python train.py --d_model=512 --activation="gelu" --norm_eps=1e-05 --init_std_down=0.00383 --decay_fraction=0.56 --batch_tokens=65536
Each number is 128 + 24 x the weight over the matrix's rms, rounded and kept within 0 to 255. Layers, rows and columns count from 0. Numbers have three digits each.

# layer 9 attention value, 512x512, rms 0.032, rows 61-63, columns 256-383
107146129125132146127080093148185126157121139152124084107105144141109107139132148135129121126097096155052116131110125168101112088106137127109158104124112154124118138155098138168161101085117114133118092137113144088107122153110142113145142101120121090125121114145142096116118149138089148111140158111154107140137133138113148083081122152124129130155147114143159117110187158111138139137162
147140129153106158118122086149106125118104121097129124057129125163113109135128100120132097144132104124135137095132170155112160124136103114134161145131140097143103165120131148105153171147145133127103104118176079145131086102131128126113117106119140134098135127131110132109120154140150151130147117068130154106111150101148123148131102122119120101117115153122154122184141167115142115135139
133120134097167129115101092158157117141132136085108178138082158129129109113140129118140155112106128108144106110106119151142065146136194141160103146132128136137103117123141111138085118137082121144144105118096135055146117115156096111143135157152124122126115109122129154148080163139101148197160084119114107134128116134113185143121087149137141108154131121166140176155130119117098166134101
# layer 9 attention output (transposed), 512x512, rms 0.0317, rows 61-63, columns 256-383
101124147140141129180100154123164101117120143150100092128122152166097100121195093091093138106124115126095119141118157117129129137097096142092175170108116102095144146154137122083133117118130126125131127118141132096138088129112113118129072105092122091157159130137150138077157124117133107125155141145130120110152120142174138110137114095075095120110140104107156133121141135115117125134158
151139153133125129149151137140125128094117112121122148110140128082097118130113133102116123133154117131182142133119150117181100100131157158155133136100116121121107113131093135081114106129099097138141141109148125090093130114153113135112096134114149136131130150121138144122130159118122116144164137103149146118137147083138129124104135139181110129171150092091120086138128107129102110106116
119115127150131164126127107131148146157109119151095087142106130135112121146166130120152120157103150114139130134116141128090159096083109148135094124137137134083175161090108135161127164113111133132115109097121136098147131133156115126151142126101152129131106111103103110109136108138167108146166144111130092134158086156101145078136098165113106066102137153155143135143172139120109126111142
# layer 9 attention query, 512x512, rms 0.0348, rows 64-115, columns 256-383
120107209147085157126109130146142170162119109122180150144150127120150145156151121097086095136143128093116172165123117101118125124113102107131160141073128158128125144096150124166161149145139104144118141147118131110109139143102139099142092136118118081129095162088149100112128107115182123145122132131152147101105141138150131113081109135106110139146122134159117121130138149114137151150114
123168098151117144140119116093163165138135151101105117150137075135117101074141170166133163107158166118129092119095138157126174083149164141135099118114173128105094081158135112133133175105183087177144145157115105120150129145141114148135146090127063103124111141116160112116193141174222107123058117129136103121173104092141149164137146131122137114107146177134131139150094167172146111123142
126154167103101154092148158125106117144126122147088110128102121092150117130164138111141165143171113111138171112155098087162119106145100056120145134110160152126157106144130130143128137156143142091125143116150162168109051135091163110164104151160146120076124142094152170078119095092159118123153138130151155142049104128134118130132082136139124122163110138085100134080098129077087154182115
139133143089159118149140127158122099141118108148098093081091117141181137128179114183107149094159076133147115147143098171126066140100075119143130112122101143138114089122149144126191149092069164141100150104140155172131131143157123082135107136139142147103152121143124139109144112126124140101163173133118135165151132133140123133108096153145146113144157145086102095149124133141185143119128
122137109119085140124139153157122125149139108146100123140108084102169087117131105136139104143131165138110136159123082144105144102098177105133118127140082140110118123153151146149088158103108174150071115160120175124145130138159091098136113093123077100121101106135129098108098111122123153076119160122126131125098143152076162159137109130133103108147175125093148143112113101150072101166122
100151124144160104136135134137135177144131125150173108118106175144132126123141103141163113093106091138114107136151181076091111137175141127084168101119114124106129144078122135140179108119127107122130121112113113143115174129166131147095152170117128093136139158096135151097142154103156108141088134116109147111124143135101198144182144078181136161135166129126103126140107160127102126111143
148138133138145141137163174132163126096148120146154112082125143157128118152118109150103101103109077107142152118160104146135145138104128157112151118152146108138157128103092135106105113129114185120085133126116160173127133123104129092085138096167124127133126156113143139147103125098068111096157150151147142138140134167120145104167106093151110109102146099107151124144095082138083127141145
084131135123170106148165105136145113126143126107141142134140114177123123141117135147147155114128154172119111107172100101093137083154116109158177117093148144104134141116104120148124138164154125126172104133086101099158161169118133107144100122113144120131165129164136113109122120123139113149115104129150121135166153100138136099071131126162133144102072121154197138109100127142175069121112
123134150095149192121125085159183136127109100106155159110092170157156112121143216138154120114146059144141139107138085136125115129118116118124134110132153119129139164145138164145149143152114162135172137167120098098151090116150149112142123133176133137106139152158140111116127129157129128077131123134112142130107125111165127146132106146062075153125098135159147121095098149128150175157141
168147124088133115116100163133144078163130061135134138129074121164130178119135114157084154148110099105137132113126121123160112106104086119142131124091106126099178162164158138147143090118119153118186135144149107101117146104145161151096101099131137118138135130102127113138119095129117161093137127088081138132137125127123120103135096094138054134120082095151119124149144070102158124133099
146114074129117130147134153127143159151153114106143102115112122164187104128103098154137127170133128135171115092129131144148149111153144124128142164142137106157150111140139110117136138123139121174166109134103128069154169132085114193114098102106095119150120157105131128127132134085165132155139120163145107136192118098141157106188136100169082161061120082116111158125142117148131098113121
105086158122075105106109126167129155133173104105141092140121150146099120124114134155120155128122142089121162129139144157118101142085090137087136125149141112164116105125114100094150112101128123129162118207110102097131131143166142104142125127118114118107147142093096120150106109124132113121093099173147137152169147129151160167073148141155123108115078131110150098157123085124133111163113
099171123125178119170159124118139112146143122172101102114143111139170121132141141166151092089100150166159166122116125131114141149135109141137111156097132103092150128138156115129119136119100124111150127128120135138179160136077131167131065123137119102141145118110099082101154122130146162100113102150094148132125117143130127167135115092128153166145120109120089108127150112164137096145128
093122136154144110195149160140123162126121174161163146138119138153121115094140121139112098121150137154137111159107077152156149155131149192121147167138110150108126112117125103125146156111152104107170165111150086137123170092164131068077128150096128175154107125099094165139115182125103110105126090176151114106080161098127081083106093158098088160132154207125124137088075097145184149061132
173128115106151108202115128104110141147134113155151091147153110097148172159150144144091124127161097135094113127142146104139098140146130117153127152157142147138142128149143148127103106086075100102126127104154125143110129165114114188106121096116094118107141113141150116124155128173113119139083112142134107157130101160159096116139147109116123149169097140114134154148120099106139138061126
143166106160084112122123110118139116183125170107081140135154085096109134091155149114180143111145169141105144144128130095144147125154150100182158123116103134097082162128137144125174168108177117158079119105132130141150104127142114106154126093073168102179149122098106118136120164169131133093102115106153161138138107122117124142097105134145163098163144129145084118151139132144077107166116
134113106134131143103136134145101124145133143119152124141168134156145158132115105133089138123122125117135109120127175105118129136108125101123146129122161146131151115116103144099130155112137101140146086111139140118142097125109134142163110162135129104092152122137139116138138114123125092117134089123159131128139104153151112148109140146142135128150122107146088101155112113133112142120081
105097153128103117128084143164117168148148113125124100114111142178125106135078149111117089159122110109114157116142128151105155162090105154129134152131110133150092114124132120151120119144113114142091139124145108103129113143085133123149103158122105104123113172121095102160121143104099096138136129136123108138161145126158133108077145148147122120074111137130103142158142124125135137113131
168078144143202117121134151119149157127135125132124100122081111197089132167075133146173108128102102124073132137108122121119178142143149160084126092133149087164165137145145099120146082102159131170144121104124081190190146144064119131149137122098105172186113143139169159146132144124141127131105089147146088092162086147133148129187136086134079127089114114131151149117168141138140087175102
121167118127084108134125106131152098106095132135113122117139142153077141119177144073137097109198130118147115171100113183114076146137098165137126146103120110070079121161169120178117162160178129159085167147153092108158118102126179112117138113102116142122090132144102106138132164136150110139097149111119130079086133067160157072121106122157134131092129138140113098146170126097169126115160
147124149164157078105116107114100135094136122118120105176157107113066140115107164132173175134104129099075094112184161091076117122103170154130083084106132120130156129090092140092128079106089131079122102116102165168112131139150144154145103102149145127118143137158158142173137089146101121119085140045151073173125103139117102140134166106125139088159131148137115130121110120117089122094115
164178119123146130124151155113118125100155115144114112127114129130136111150093064174112127099148135096126160142136129130115112112168133090152144124146129123166152164147100113129149163086129096116131115142132138133090171158151133161161116116164148114153128134142108103091121103101141191100137164179103150133159171140128093103154149109140107127150126062113156150160179141102118077139074
096146183096152120134121171134106151196159112104141097158098082145154110100107120166120150146097125112153161140181118138117163138112115144146149095124084156132120125151115076119140133097086145089135117145128092089111098147092157112130102105084134128122160154117153121141152143120108115162136093200146115145188140124147133125128141137120152111053102110142139155135107151134098114111109
119125150124095100140121124144112158130160149106126130125162127147115132138109110108147137121113125071115123166102095100096105120149104166146161129098186113155146104121139109094122150154144107133144122167138117061132131172103092137145107123116109111154138155164144102122123110109129105123094107127165113095135167134163142101060148142135128112064090113160165130122139102114125073143123
141124118075155128106099183088104095137096111090080142139119159105142139158132113119127129129094100142159148126120142106114131146166144128139080133141135146132178137110102116130170131126118142123132082104114138144131124125140120186095111112138123155147122105124140130147127164128096136094118125102115136146106123138076107126164117083102082121146172111107094128124149109102146125129111
097145168131100126120127128148146154133130150128121157097153091087141097132140133111138135133145118137133130169131106108131093145139149129143146147089071115118114132152162138179153133124161135097106167128141129144125104135157157069092135147164142146112112109129068108152118132114125144097144144130123177088111171111106119122091163129091151127088157196089132103131144126155129129137180
141167106119116130118140156101100128137133160133089118119152119099123127111137064084141108138152085119182183120122106107108110133178158119119148131122118109135159079137101062149146148171132149088104110132076141132086082148117143104141135157108084117141117154147117135153155169097142109083144092202143158143101136081090136125155089126135135162094173098087114099126135140106130131176140
099124127076094128135138194160148115109122178125141123074153133113167128119092153129145163097129080156090134124133121159103137155133150108091134109183144119138133093158115163095134113130106161098111139128165143113071113135160112151145181113158134170079112126147157108113119127158116125149100170079154130128090151155169117137177112116093074140147133100123105171100145141077107113113116
100131165159085125121158111108159116126136163131089125113151134122145141162148138073138146125155152125164130116130108141115150090149135103119161129112145140154127114138100116150108152143145124143128146147091113143160123126113133151118099153095142189132129127107118131118116148103145144124102108111172138092124100125113118113143126098108133135101149173136112137090138116177138126141100
126152129153101109130122146101167096095128149119115128125128102137112146130150125110130124067154148133143138144089155119155085124144150106174141153123103137128111120129109112126153185086147093146121116107090139133136132119133140126117113098134112148145108159065106152117103147132134166149080147121151168127110151105091072144095142141089141129116155172136059096156130076167112161158133
139144172131099113158137111134131143098110102153115200142137140126102085155115146103134106162189127076123122152147114116170093157114169083133161168092137124129098116136181090149124126119173152136111158128158136090143147071110165132173145108126130127149126091067145123131100107133125125155120111119161144135082128122125132171141111149118117149148129119172104097150153089124084155165124
127122048139108119109142111089134112115143098112126102121126139142129168129158123128109108112084141136120145099155142127116175113116120136150076133137125112132139136139131175088109108106126071109146100100125155143150096072110137146147104125113125124151149127126130142165115135119132135102113079094116107107139119144159170117099129112123156118114132132155138139143168124136112098166113
113114123158191155113126128127107143134149137113153120150126131146123111132081123179148092132124086125168138107158087154124170100131113165141109086138137136147162137120103116145123118119146130175158083131105081132172122160161101158107133153132109137167168142165146103142122135139137101120124091151110105095146108150116143133154113129132097089130153151137144125121114122135085110133107
092087206095128119137106096147114170158118115131122099162102119142131119126130101147132146131113167103144118152115147126134104146101135134129094150143123113161131110138128103106120129129127132104106151162139123100132119116090142117106114148139130116108130109111105137126121130144116133125129116155154124120150131109134148124130167145153153134073093097129161120128154129117127129126169
162195096119096142108116107139107124127113115117141118116126117121130132099137126152146132121115062128159146124128115129156156108133130110138119138121140113120155138159111129109117168122125138159080149135139166111110104121127139162119131069153124112124119140119167117103137105109143130080121144116161115120118162131173142134159124151144110118135134138110139117118148124119138141116144
091117136174153114157143091179133146101144127152155132119111140116092107160105148113150108118106136125093083093101154134165139106145119187082135128146161109126129113151106123112070117178146140161178134165167103152141154084114102122133154171116120120123119156144166110107151134092163123117155118111111108103125101130092132151136119137148116108122109164111168109124086131147114123100106
110149136151092135117119070140132147126158119139130126139113133097169139091132159120183124115101108149095127133146144107116117138159123141159134115121105103128093116189126145156113190112134131172163128127089149179101100132104139132126132132157161129089160172112107137115164099159139148100116144181141089102129145086114123153139125111119140083077093136118156119146157118108172173156106
145148137111075135088135112071102135149102126152107122126129131089140120079137104149146122117161110148153149133128143141135159119163169104149126131123130131142120133133131132086131132137172122115108144104138173178036090107117177113153099125182141106124098126103131157144135102174127136138134117096135158147110124130142121120119115157163155145159165085121066117098155132078136130153102
133093119131106121128133086115121169115128094167175089106081158136094134158112107130176120119124144136107160093112139113082122129094191147122153175138198156135175133109162081111143139147081150118108119142068167119135155129146117165138078127117110156133143072061133152145114149113094146157112150082146111181139083146116170108166123085188115133136169095154099152111129148123113082148103
088119111106094070158078149156105136159166074171122131144097113138127124141109161147113143081109127095115125113142113163128142122112093157091129124138136119159147102160113128093118128138146073134156130113163112130066123101091115161117103124146097153101152174146086123123124141104155110146115116104117113134133158133177139142066154127147122185101120128112094150117125083135170129104133
094097134128143143133179154159125150152144130096129118133174122138094098122079098110116103139124177109140153151151109120099098119137115134119115130115160149137095136120150104153111148131116121118153165190124096103140117141128122087106139124107116120169120134114137117156093103080097122138112153163180141147138138148135136100115130169156128093093125098083155153155109114171092134178115
075086135125114113121112146138143164113145130129145124144116147111130123118127082120133115130081137101078149176126134130138134120108162107131122132131120139139124155162165092138122101117152126105155132120118103104132154110076128112148124126133135152151143127116158136149111139105150157135115105146148116124137146099154157142094121146148147117109106118139182144144177114137140131181120
096094161108127144106160174157124110118123138138129082167099167196137162129134118177125147093110108123089096195093122131075128134149077103144136133138163112111075127159125074081157125086102152139138141125169110155151167155130101103158081120097157150109120097087093151134134136113085154144106107138119129108133118146191120083141125123153094119138120135136098161154132118100128142156114
151119147163152167086183176144097125125149162132192134136087119128137203117138093150076124043112110129126113143096148173147079149155100141127143141126123097109078113150100102135167140152106062122118095113126162121128106155104182157110120143128132170155121140135178134144123076143122120155161111106131121150121063150112152119155116113157103140130142121148133177169139161142121130121110
132101147148098127068089134136125104114117157080105143132155142154113122126099104108137132120137159094141150172063129174092155126092128142105131183140089099138123133133128094145136169166140112091154097153128107099101153118144118111138144161144158132149102132105095160171108149155145109083139119153097148126111164105127124111064146124133144074142128136139128107128172119124120120137106
137125084152132125139100157154148110157134150121143100112108115119115149120152143178131138082095140127100098099089143117146159143190097127140151106142206099139125172123119142109147112132092083134164165122106127111159133138110129136133143063128150166149121166131150123090171099146086131109135144116131132127173080120141162102167149173147103156136101143136100168159134134129126116128116
130132157098123121130102134139121189144163109132155117127104158128068088123140157130141087072133129099108132165126117124123121112123173139135097127163190108147119163093168114121124129086145073106148156164157130131089122109145156136094142101147123139150147092121152123131102139182128124130135130142103174122153132156128157150128135150152104147146161101185133095118159118101127117151134
084113105130138121147084163118089146098072129129165146115104182140132148141149163140114050111131112189151135095120122124160124178149090170065089139186171122137151143105084136084122122158141110137154127169138109148142167117144169145122134145116151123119087109135162145071126130151126137137106130125093150111112134131098111131150111156127109168170146142154138109113134106105158119092148
148072117103151098149106117150137152109135118140111117141118119138118092120126087150143123143163134119140074157098140149153096137101134135106094154127101096158168103102153126106110112124109134128071145127169153101103149153163132117164118163158071095150098112136132123119125087101137136141120106061121138116118133157151129119146180123140115094102131103112131119157166120132131155092114
117127122129168116118122124142125140112128105126159143187103131154073159134128142118127123131138119150095088162115165131168119133120154140084146119137149111121148140144170096135087100151152125150146161090119109087101181146102083175120119122127113096181167145096148107125104131135179141167107128139135101165165101118143126140120108089158132091128087111131080103154123116080143112140130
124065150184158117144166088133118184113151131116161091109135140136089101146083135149126094115133139126124148159168133143156184130105085128109125093160178165153119161120129114112097132111123090148129127118149091153193137143129109132162138091138082148174162129141142086137155111138151128128110122160144136119180101190130110122139142099116120087129130167132128109139132126145118076136091
123114069138167150108178122103136107094116103111118127128121180157117125127088126130119100113123119138119128114141156122115168117146107140133117130159156134115119137149131135119121159115099122140165104103116139181140129137144089149163161138124113122120155112137159183139112112131143121123123131093144108152110108126129148114133119093138119086175129143114134171119127148088124091158070
# layer 9 attention key, 512x512, rms 0.0341, rows 64-114, columns 256-383
144100176081142094160098148089142161184156127150121132122124159113157131160170088144090134118110140122117126146151118109108106118111115170121076115119118159110112111087143091125091091128138120096116105093122107111124109138113144109129113124137084129102134168124111101128111129110117134147105149150165141139130103202115114126139145130115120135138131085113094105128138133109145186164153
129140109169142126073140121150134103109117093083102147129114154125155195120101140153105168108160116089146098128145145107143117091116101134082118101142135153117136125128122106107163124085097122157182131085110140136127105161145098116161105110099130108128141117142119123159138189146106123135128128125084117105135114100123156179107109096137149028183196107111128156111077104140099094148161
130081161105134168112103134122160099219139133099148167134128148110155097118138105122136100146126129158125161104105079128119065146113103115128147140096128144137144152167133167145088086129083162099113149132114099074137138165108131163097142159144134137123166083121114094149131166101096153087173125137106149180133054167151105127174119131195129151115112133083145066142133152137116126137089
124126136095144172171155087133121100158128100112148145145135128092106154114138089080094119091110114124116144141082123144149101148149127116132117114127182148144161144103163127132102098145089126121118142146103115096104133122127119140074153125151121127150103104133109120130099096098124150122072144115137141166153114111115112079164131142151148125168116131131100124144131141093094150094106
169116131092076172112175113098109125110067167085154125141112141139191207137121082053119106111144116137134127152141108157102096130115140135133109145105129135158170105120106130120129138180131135191142117106135079098116127123188094132121109134153117122138185167108151154088115091108196157171140161141144107145091099104081124102146120127131149153160157094129099039150140136120128135143155
115145115158115123153141098132095139080122096167146122105179131110144108094167127111132156142110158141147121102112075083093118093133126155136150154149152158092091122126166121161082145070149157147110093148139105101157133122103125176131125110157105140122147132122116111099140065129167130103142096155093135122111103105167155152122116124117111102106120063130138086120090179155112123115110
115108159104119163122117116126105103144116130096082124133118169140115157147155089064129099140154120124114127128123120187129131146112158130154113119094141102116160154134173086129159129138120129157095162109135095136098177127124100185116156152181150143142130101112132108103112105108152140111084117111145148152118106129102103129144142143172162134150091151124133103123181126172180124158132
161127096124104151093135102133125163102160127130124133146138164154089148148127147220097105173118173145152094204128166131122110103097164179107137136197092142125087117082111119141088140136181164120123136152151162104121096145134117093153144115120102164143131151170061104128117124157109085162104132152145129090121120123090138150101154145103117137147136105148136169139073158134123093151106
103147155112166123113093106101095151186127127092128148103113098136114134127155108146133161136131114136086110170123129066139123150113148181132107124133151137126196126084169142089111116090103122119136131159163119136119115176127098138101151126136116107101128119132112106143124120128145141134100138133149142130169116182133098122110145141117107078152119181112095103115109069108124098169148
101093106125130141154146121133169133106128143156110124125126130115144130104134077073148064126087095151081116153137162100144130145133106144123124159133128142138126140125095127168126102185127144081134123130104123093164173104167170152104099155158140123161145153099139113136126108092101136108112118135135121137161163091136119074133088147139142127114104113135099112109141159139129161100111
166188131174126134099172148111101130081114096178125108119143108081094170074097114106120148137144139111140098126151150147159134135147148141106178109090165120106120118139133084126138135144171145158141148131113110137125137115072171194149113131132140117121139145102142148122163068156100123083102104143107118104126135058161122157130122110154106135136154129169157122192175128158138114146138
108133141128176115153098114158123145162142074138183150096131124133145141118190124148108088157127100077096110152161152095103097152123130134146110125172133147119132125140093130172117081166138091105126100126160102180076147108151117130163113101113139119142114084130068150130122123113107145125076144077082131102123143159126103124112090126098134131158156185138126116161154076147130134145166
150174111145152172110151137127114145108108168107104136165124136127110182122119127064130142131171157110155136101112135157171154138139115150117140111130163160137081127144147146134101112148200096123153144156095102110121122090122122173155128089162149082137098145129144137150110124141110091141092135141115123096138148082132150109127130108116135137147117139137149162127094154099132119128127
082131134145114105122115093138118179170135123167136069130126179162092116147175192166141159077126163097112138145140165085125138116146172154103075112165139098142114126063141134116111148099156144140120119150195116143108097145160134097129131109074151088103145161119135117130130129174148106141114174129127073146201140157192154155117177065083053098152128099140097147161065103134109105126143
123112106154132124135143144135138070096104166101081188140136126135120139106167114091109127109125140169171144148127148142151116117141062078168178145089082135108087142136134124154131160133101117136118124130090158093132144120110150096130170144096095141142149156103132119148097143174093136123146148153157144124129182101132136109095100112095125138099092061087146140156098149146125148119103
152083111131106161136138157174131156127123108082173128138163117104125138093107132068065130130135154116145140133088130108117114115099125146124127159160115148138134107098093175128107181150157080123134123138133167157177083131130105111148096116118138192111106167140106156118118137130114091170172136107130084137136082088117167119118160156147139170113193090140120143087115133148125103096170
144131090174108161123125129168151145144137124110154141141137138114126149107139152115134113162123127123130125104143130157143106101105109096137195156107092130112082138129124101165136148147157126124151145110079138149138118149114184110141147174111139128159111146108152160148093145136110136166132144138160105151130133085142139141117148116120109158119123145143095153121093121159144156096155
106097151141167098141113074111129143155141114107133070122071094099171099110152162174126099073109142105123145136153128162130140064140135170148085127131143080129142127103141134142130125153132101118156103138168120113172184176113115164112116092163118094120153152107130125099121100155084134137121138124145125121123089160119123120137153165154130119103095162124131131135167123139148129151107
124127131153143092199119151112081126087096149151115154092148093157129109117089101138144182140107157107085073168162095132096127115132118106125154072106073126120161173153143128158128117149106126134110091116136139153128118077070121204180143118162103144170139109149137110124143109142142112141128077097128146159092128164144110186170131104121115113142141152116166170160118108134147119140147
149107108148122097145097114122101133110149112118130088148165156110088107148141126138160099069116120117126139122085139147134161161122143171094079109145170129182166118108126143117133167144113099102139104137153156127181085155141083165081143099133136117125111136123115158118141151117118130125098143102118118131159089124152179111151135158146137077118144108140098114151148148103144101118130
151124100134119135155134145123172120151122137074157144120134110178153115096096107141128082152084150167159113103131096109130115053110121084142149176140110166095102174142116160168126148146109153117135122123129132088172130100107117091135134131137119130178136169162115124146115167129166125167199086149110104104111162079116160158113095105146153116133175128087148154143080169107117163091126
129104117036116155157191140138141118140118146144116136142148131136158094105132114109109114120119202149142121093137118145112099104133143108150115126134060155093124129141117147156088117100129124166120157116104112141130173122137164140144082092132134143115132116123120090156066084132128154125137188110105163157079148109110119121149117155142154176107128148106141172138206116115129152148128
119127192168133127119132141116144107174171093131144134126106105097131136124149154240131108114155119110143133099185126125093110107124102166173135141143195107084126153098123136083109102131090100123167147144149095130144165097091114106133137109156114136082134119094126133082121099137115116169152133124110146079122102197119092173107127135114103099151113125107139132097115177139146134140136
158106134127096158112152150129118153111149126154139123124157150191053124144146132240102126117130146121144084116143142113119090114094116124105115075132124096126125085110081146130069131176146123114154153127135130105120098131147114096145153121081111131140135105141132141107153144114137113139098159111100108135078094186151138152109139103108087148137134141124145194155142144136149126178165
144142141152144091143153153102159134113098173154149086148086119117150134083083089136209099128128137155141147112147151107136142150149124066113143158101121150136127175169137122159143177122097117138129133101101140098178161130090160123121106144099154104148133171145152109105129124119123100111163097117122080125098137115151100123146132122111106159122116143135153149114140133143135144127121
152122172101144092144133145102101169140128119128159107142157141123136097109169126141140137120125096114135131142100131128108117147120133145148043111161150115135163107089100154104098129127103114145127111126165104103098125132127107144067095132140141144092109121165108099095152084108169129134084116113126114126105115167131129092128145106113138131133141153132157105108113114097120107121129
127115148093129135149134141155114147116116133173185080126069139156151163122113154151162113087162111155093160088141112112143138123158157107128124120125150106120176120130085134106102151091113095114123130088157133127171131153138139161107077154086118137130135126114139175130102120146106125129145114103084099141115063170157093105145121154142078193098158108153119157128134129152159091090101
142104135126158150077127140067098088190106146103091090121134088171159124109130110137121134155139108160106108138111128135152144121131099136136115117078121119133153136155193137150135156114127159149159131136149133115065122151096106135096140137129131088152153119186149065145131096096124154136130210110183159130087161113160138085183157168117133079101136191091130086186147110156106101140152
177116152098130103144060116105134144169126153104165147129118146130178101149163163194147137116119146106128132154083120100123119083110138137106112123159098183113107122094138113128105141122091093075159092135135098097132058166110113141162135134103107125122163144144100088133153143114101134137100131144112118152088090194112197127136137137138144131147143139124120130105125120079127082118122
129162152154131134164111150139138134147139056192155152137157151117097143098152147176124095077129104056135113121098149138101129152131175124099068105179148141113134130125119132125146127117153130151125154088132142157142133126133074138140075148111143136110117125136124127164142159109101125158132134087072148156099091138107154100105116085132135122215147118118126110098125142112113086093119
130124159127160102141131126078125154173110094135123133125179123159144144119160104150130175114105122146094086133131128134113135187106150156121094128102089102143136115161118131123113080138118115097111114124134085156086142149123129163116109150115095107108120119117107153145159107093156117145122154122089083151127093172142132131135138099147126114166141174104095102111154106114138118131123
147149084155108138112111139148150125095144124145149151140111118119150149119086125075115085134127098140156162118121124116168108120131105094126176178153115123128088136145128116136147124138121119127096125152097161141152127088130168136130118142120158125158106151116145142126123135164088109120145095146119126153140154060097140133131118126138134134112111110176124175125120129105149145136128
123117132124110127121111094168133131116120159139137142124094147121142153110138180133144166096128110101127114111158121131140102078147138117121155120129135147119137162127117132138111106132124109124129132095130098152168162098137111131131164116135157119143143116090137118106113141150163119154118092092096125149136120114123114176118095146102110095136133169175112155101092086130159121109164
116120185128155099123136132120126144143121149123158139114128108126097090109167121211141134123113139120118103122132136134073127137132108165118096123142114094084123110117114113095130095125111123108148100141124113122089180143126110110132142147114088138111120142149110127114161092121122120149113124150120083113129108215109135121117141096106103119125137162084126129110129109108115106137133
095108126112137187099151107092122099163094111161105150128141133086125160137121127047118112080103129156100139095180146134153123137157165114141137131124146137130129142161105076166146097153126154086154119068127138152136185140118119144119147142142131100139117117122157132118125108120115151100158128140131177150124086110119104092141135168106167138112147147133128107158142133104155170131149
110134118119124133112118097128105130113137141117066124117161133139147072184139126095149176106106124108096116154175092134096119125128144127153127050126101136152137113126123137158162111123144178110107103092126112123084094140187123140129112108157136081157174122137142098165120152108147120077118142154127123148153112138114138134134133105117133073113130172089147080104105093152068103136162
132127140103128148121125147111107133140142084103157098112137161113137122111181106180139138118151119130143125169132111095116144121117137168136137113138149110136137111095142117132122125089153131154164072115143150170153090121122111077106099167143118130091079103146153169128142141157152123103093131132095195112061118130106149128151160093106104137124158142096212111138135102115103164169121
144141112127137175136154160120161123171118132125153133137143131126164097119087093102108118106128129135138163113114082156163123108100109068142146152130136137094112163161124154128103150099086125156110122099103131133158153122070143133103087129129162108174134141123112104136131138118173086077132133163116147154089120099138118112164143126182132183127164118115156115147158143142138130105064
120145119105148087123117096126139134158096133167121147126156110170133146102137125074096130100108123112138095131111181108154128178152147108150162130130098194121072125142127072155113133135101102137129086117136157090176126144117133184157111078105103092172150168064104185172111138148145152122095101179152092107151153131122091153136129117154149130105111154133116121128218131137168124159119
119141122162142165083160107155121126121128121090127116072113141134157082138139155096107087089119147101120189111144164098184107075130099082174148116156130138138088121163146116180150160179101167131154162134119087126142145097090145124119160069130120042168138109116144121125112145152114118100081168142110127135100140099175137115153103130136132096139085085120168169162089113099107114142130
122115160138109120127112111161120129138122107126161136143130156173102146152148128176143142148154099087141056109164128100078081170137119124099138097158134101121136139072097150095153114123135126134106162174158100181082138135149124114158151110112150148118131129131088166116120140140079127119132134120113094105095130178145134146121104117097077161159116161151086098140157110110139099159169
107115188131119101114149161093118124098159107207127100124112112156133112138111076194124158126115125125111134126164130109115130171099124146105130112154122110131133099127114139115133085128139126135111120126142119145114139123134144134133092137082099100112117136132136125143141072137125118122144149106114128119133132183092095133133097059105079141135130150135113121125151115113131171197123
129109155138141111173120097111127085181123083149102125131126122114158108120179112153119144100081144136126127139117140136113099093134103148075153117152117132128127150100139112140098081181129118158164118125118161119101129105121135155131135118126126089115147145117122140110126129150100133178111199126178154128113114175074118128138126135158129077121145155104128137152171126128135118149130
129112113083150127151139165083150121140147157155085121119115128142135146129146112138138095132121095133128106119162079187156099111138144154143151124122118157092130130162160129122113129104164122136108135146132122117155126133153146162156191142139127148157119106101118124099141167159175168144102154108142150151140104106142137127162167123133109102097129085141102112135097121202118128101083
105145128118169105116136115165154140150144089155153102135106157109131119151151147200124126105113122084092096087128150130087171108164135133117045134141129093140140102115083125127130124041170104145123117110157139156116145152165125123153105078099144159106112151097094139146134148137093139132090137122076120136140121144155147110109129115131095127125153150110134151099147082142099119114147
095151107134113122128163112142153106066086142133065146124133095141133138101120140090094093154117135119126119150154169109149144116129133106127171106141141121119127127108122132170146187167139111146093150139127153136162163093113135164141140142120123112138139113188133150104132114132129127143095114108121105127144162110119095138119099154126152146116109147163112185146119108116118128134119
128155127108144112121133094096079150112078166192145138115186125142129101137177139128148139099128123168144103127147122097085077136131126151174198071072126156087128157158173134149111110107119156156097113125184105116128152150127146173142126079091127136167120154139091087116145107130140109151130145146104131152149102157157015093115161124108125107169096141121117183130129115131077112115130
106153092113167120081164120134105120128130122143078142120134136141152121150146108081147142119095147122144147123125126145162113115139167132159167128123114151114099141146150099192112139113171123169081108123176121131162110083158144136143109120133135092149132118151111107141162108189132116097137161141132128103169143118148113140128139135108153123113106165155106105156109125160122096119138
129106117113126112138159167113120175101120125135107151139157141106145109144124087091137155070094162163106111122097120159132106134138096133131120136102116128159142109111085135140077121192114147143151102108093110103114175081135111154091167139154148123177133146128120118132138141109145150101121088166118124121113121085130134111158113144123131127137143112113093107179108142125122155098116
114093144127152096140123113118141095103161089126066127110126132131121114124115097192094172143088148115093105149169148132142153133151132187120134137092101119132125130158154149099109138077112145132177091146141111108162143160179071068147155168072084121130131153093120177129145123097087151124141126138107129120146183157139170151108107120108098098100099089106149118124123117150130127127120
134144141108153128155094119140147124144101158170111152129101136127127125130144172144088173142154148116142129125176121106126112106142127109157154117119102165119111153080168149150142121154106125144091122117121117186148162102134110155161129110127148099125134127117125123128111133120113107131125155116116136168080153129095093138123091127086125117134082133124094146115115113080167140148145